From a checkpoint of a small transformer trained on Wikipedia: normalized queries and keys, a variant of Adam for these matrices.
Each number is 128 + 24 x the weight over the matrix's rms, rounded and kept within 0 to 255. Layers, rows and columns count from 0.

# layer 5 attention value, 64x64, rms 0.159, rows 0-63, columns 0-31
[[123 136 105 122 115 121 123 115 134 115 127 111 110 131 151 141 153 120 114 136 115 159 136 128  92 122 145 117 132 112  85 112]
 [126 123 123 146 137 130 126 102 148  90 112 128 112 146 105 125 159 123 145 129 131 133 106  78 152 118 124  94 110 128 142 130]
 [133 146 133 112 152 151 125 147 105 129 167 106 127 111 127 134 101 119 153 143 125 138 110 139  89 158 124 170 154 125 153 151]
 [117  93 147 137 114 116 140 148 137  98 138 129  89 122 117 129 122 122 142 116 165 117 121  98 158 140 157 161 142 124 134 107]
 [138 137 144 167 145 108 149 128 109 116 112 103 115 112 116 127 105 129 143 103 118 124 129 156 152 107 147 126 157 100 160 149]
 [112 155 124 143 139 127 147 142 124 108 136 130 133 140 118 176 106 139 122 121 152 130 127 127 154 149 106 106 126 120 161 135]
 [134 128 133 131 145 121 128 135 107 114 161 114 131  92 107 114 108 112  70 143 136 140 143  93 120 116 135  90 112 108 148 120]
 [152 127 112 128 136 133 127 158 145 163 118 138 153 139 130 140 121 128  91 130 107 126 157 119 100 138 145 149 130 143 131 125]
 [ 91 120 121 137 106 145 142 117  99 130 165 124 101 138 170 126 148 139 152 157 112 130 159 117 147 106 128 146 133 133 125 129]
 [104 129 121  91 125 129 112 113 141 102 150 137 130 112 138 146 116  93 135 147 110 138 153 129 158 132 128 113 127  75 149 109]
 [130 114 145 143 117 136 122 133 132 166 116 122 148 118 127 147 132 126 130 149 110 117 143 116 132 158 137 127 145 138 121 121]
 [111 118 135 161 170 128 138 125 105 115 133 155 118 121 109 133 120 113 136 140 110 105 115 181 113 162 133 132 144 101 160 136]
 [108 134  99 134 171 123  99 144 130 134 116 140 144 132 129 152 150 167 127 128 163 139 137 133 136 121 153 111 124 169 124 150]
 [126 116 137 148 129 120 144 127 160 143 124 135 111 110 149 135 113 135 119 123 147 120 150 121 155 144 128 124 120 150  99 174]
 [106 117 102 115 134 129 128  90 125 106 111 145 130 134 123 125 129 115 140 122 140 134 105 100 140 127 129 120 127 126 144 154]
 [128 111 126 136 132 143 127 127 151 129 123 144 109 108 114 137 105 118 151 117 114 117 123 162  70 118 120 145 116 125 111 146]
 [130 134 119  87 136 148 108 136 144 126 104 123 144 103  85 110 114 117 134 147 111 143 125  96 128 164 109  97 143 121 153 107]
 [130 127 129 145 117 137 142 147 116 127 114 132 127 119 153 128 151 118 121 107 114 114 139 126 124 113  96 120 127 138 115 142]
 [114 114 134 135 115  96 130 147 148 117  86  97 121 148  89 134 101 118 143 134 118 134  95 117 138 138 111  87 129 111 131 140]
 [125 118 150 158 123 114 138 118 119 119 135 128 123 139 101 140 134 154 119 126 123 130 125  92 145 139 113 136  91 127 134 127]
 [151 136 118 149 131 134 111 121 145 110 126 120 128 119 100 111 143  97 120 137 140 115 157 112  95 105 159 110 136 125 125 122]
 [153 110 149 122  94 114 112 123 110 142 106 113 129 149 127 110 158 127 121 144 109 142 151 128 129 153 117 110 111 116 102 151]
 [137 153 125 136 118 123 132 128 131 113 119 131 122 123 112 108 122 177 116 169 112 137 141 142 137 185 117 147 123 111 160 116]
 [144 136 139 144 126 139 137 145 155  85 154 131 120 124 135 109 151 134 116 104  80 133 127 127 118 131 130 141 153 155 166 145]
 [131 142 126 130 144 142 163 141 116 141 105 120 119 107 119 128 147 113 150 109 121 106 137 144 121 125  97  89 137 129 132 137]
 [129 140  93 153 137 136 114 136 138 149 121 117 127 119 112 142 115 138 166 115 106 127  95 158 119 149 104 130 107 158 147 136]
 [ 99  90 105 160 137 129 110 110 145 155 134 112 123  97 141 114 126 122 135 118 155 146 123 125 148 135 128 125 129  94 130 146]
 [175 137 137 129 150 113 140 147 115 155  98 105  91 136 145 131 106 124 146 114 121 137 134 121 127 149 124 162 135 139 133 146]
 [114 147 116 121 133  80 158 104  94 133 145 119 120  91 150 139 129 153 127 134 100 145 126 133 130 121 138 151 125 142 115 132]
 [116 137 114 126  99 143 123 133 130 143 139 140 178 154 129 142 105 115 102 140 157 141 160 102 110 143 153 113 113 136 147 139]
 [121 110 126 113 128 110 134 134 150  79 129 126 175 135 114 114 138 140 137 139 174 115 127 122  98 131 137 117 136 132 141 156]
 [198 138 121 127 130 122 123 122  91 107 134  96  99 134 125 129 123 115 114 139 102 140 137 117 130 129 123 125 139 149 147 117]
 [160 141 142 147 134 124 122 127 136 189 132 136 159  87 166 126 134  89  89  94  39 126 128 132 120 116 124 113 147 119 149 132]
 [114 138 108 118 150 115 103 137 112  99 130 128 115  73  89  78 145  93 130 144 137 127 160 100 126 188 175 161 115 165 118  88]
 [104 146 138 142 138 101 196 114 137 111 118 129 126 139 140 147 156 148 115 110 140 111 131 131 134 185  93 137 155 108 152 141]
 [132 123 122 124  98 116 145 151 179 151 109 172 126 188 138 116 168  82 123  97 133 140 112 137  72 115 156 150 102 106 108 132]
 [177 154 138 118 149 143 129 180 135  88 143 131  92 164  84 163 139 144 166  65  68 144 163 139 156 125 110 171 130 143 120 136]
 [ 63 120 156 121 122 115 144  97 157 209 104 111 118 203 103 107 133 114 134 131 115 109 195 159 134 156 162 116 151 121 100 136]
 [134 177 132 138 132 108 151 146 130 182 162 114 121 111 144 127 110 153 131 141 147 155 135 198 119 145 176 123 158 165 112 147]
 [132 148 132 112 116 127 159 112 105 104 100 146 147  90 152 140 124 170 118 126 114 112 103 147 159  87 201 154 124 125 121 122]
 [109 135 116 110 114 123  98  62 108 141 163 130 153  96 122 106 150 125 182 122 103 149  70 144 112 128  44  97 131 137 155 118]
 [155 125 156 161 168  94 152 143 129 134 135 126 173 192  98 141 134 143 102 113 145 127  85 152 176 109 141  47 130 142 134 120]
 [ 83 117 142 137 170 147 129 137 142 132 102 148 156  88 128 142 123 221 180 169 141 123 133 150 162 138 105 126 121 116 127  91]
 [180 165 130 142 123 104 122 132 138 156 127 150 135 146 143 150 164 197 146 167 127 117 131  67  88 128 132 164 153 143 121 191]
 [176 138 132 116 135 117 132 122 110 118 180 138 180 111 114  98 113 104 141  97 134 116 141 142 172 160 115 169  94 135 137 180]
 [ 82 185 100 124 119 118 148 124 105 129 121 130 175 172 132 128 127 120 154 196 149 142 184 124 153 120 115 162 154 124 130 119]
 [122 170 131 160 154 119 112 139 173  88  98 133 128 131 128 147 108  96 123 172  75 115  65 100 128 128 133 156  88 150 138  64]
 [150 108 121 168 107 148 128 151 153 119 127 135 200  92 110 121 136 131 144 126 110 121 107 134 150 156  94 104 148 186 117 160]
 [132  94 119 130 147  62 106 162 122  97 154 125 120 136 121  92 153 117 185 131  24 119 149 132  78 126 164  76 119 106 116 102]
 [110  91 117 130 126 208 117 131  64 113 101 122 110 169 152 110 189 122  70 145  87 129  90 150 136 177 131 124 117  99  99 163]
 [170 124 125 148 122 132 118  97 118 196 121 128 125 104 106 112 110 188 154 131 157 144 161  69 118 100 118 135 100 116  92  96]
 [107 118 112 132 126 135 169 172 115  96 116 124 145 110 119  72 113 158  75 124 127 126 144 150 123  99 129  60 115 172 127 140]
 [158 139 147 139 138 128 150  79 103 118 119 115  73 151  94  83 122 123 187 162 120 138  77 107 143 106 127  91 133 157 133 146]
 [100 144 134 125 140  92 114 128 116 116 141 126 144 121 173 133 119 125 136 121 123 157 165 150 152 111 107 134 129 139 147 113]
 [ 90 130 123 136 120 120 121 117 130 145  94 135 126 119 149 155 135 130 109  96 101 147 149 135 118 163 104 140 109 163 117  78]
 [ 84 133 115 165  89 121 164 133 158 131 188 107 114 114 155 200 127  90 159 133 180  73 138 139  98 143 111  96 135 115 104 122]
 [ 84 126 146 102 159 102 159  97 119 126 203 161 137  47 122 101 164 112 142  96 166 147 104  90 111  92 131 142 139 124  69 142]
 [111 102  93 136 150  73 115 108  93 112 155 113 101 146 142 168 105 132  95 122 136 130 165 120 143 144 165 132 104 156 124 142]
 [140 135 128 139  89 135 148 136 133 104 130 149 139  72 121 140 126 119 158 126 145 132 152 187  87 162 145  91  62 129 172 124]
 [112 123 138 134 167  94 101 145 107 116 151 118 113 140 147 125 200 134 126 136 164 134 166 156 171 161 122 121 165 150 117 127]
 [110  73 155 115 121 148 153 138 125  82  90 147 116 162  81 129 105 187 144 130 147 120 171 126 127 182 122 124 137 134 131 145]
 [190  77 121 116 117 122 141 133 163 120 178 111 169 179 167 126 186 192 161 132 152 101 114 122 108 125  78 158 101 142  91  84]
 [146 191 114  87 178  87 110 139 137 151 126 164  85 141 161 107 107 161 113 113 151  97 159 173 110  98 127 118  92 158 131 111]
 [122 144 121 108 125 129 133 156 101 133 184 135 104 140 199 146 107 169 133 144 140 135  92  75  77 184 132 111 151 115 153  94]]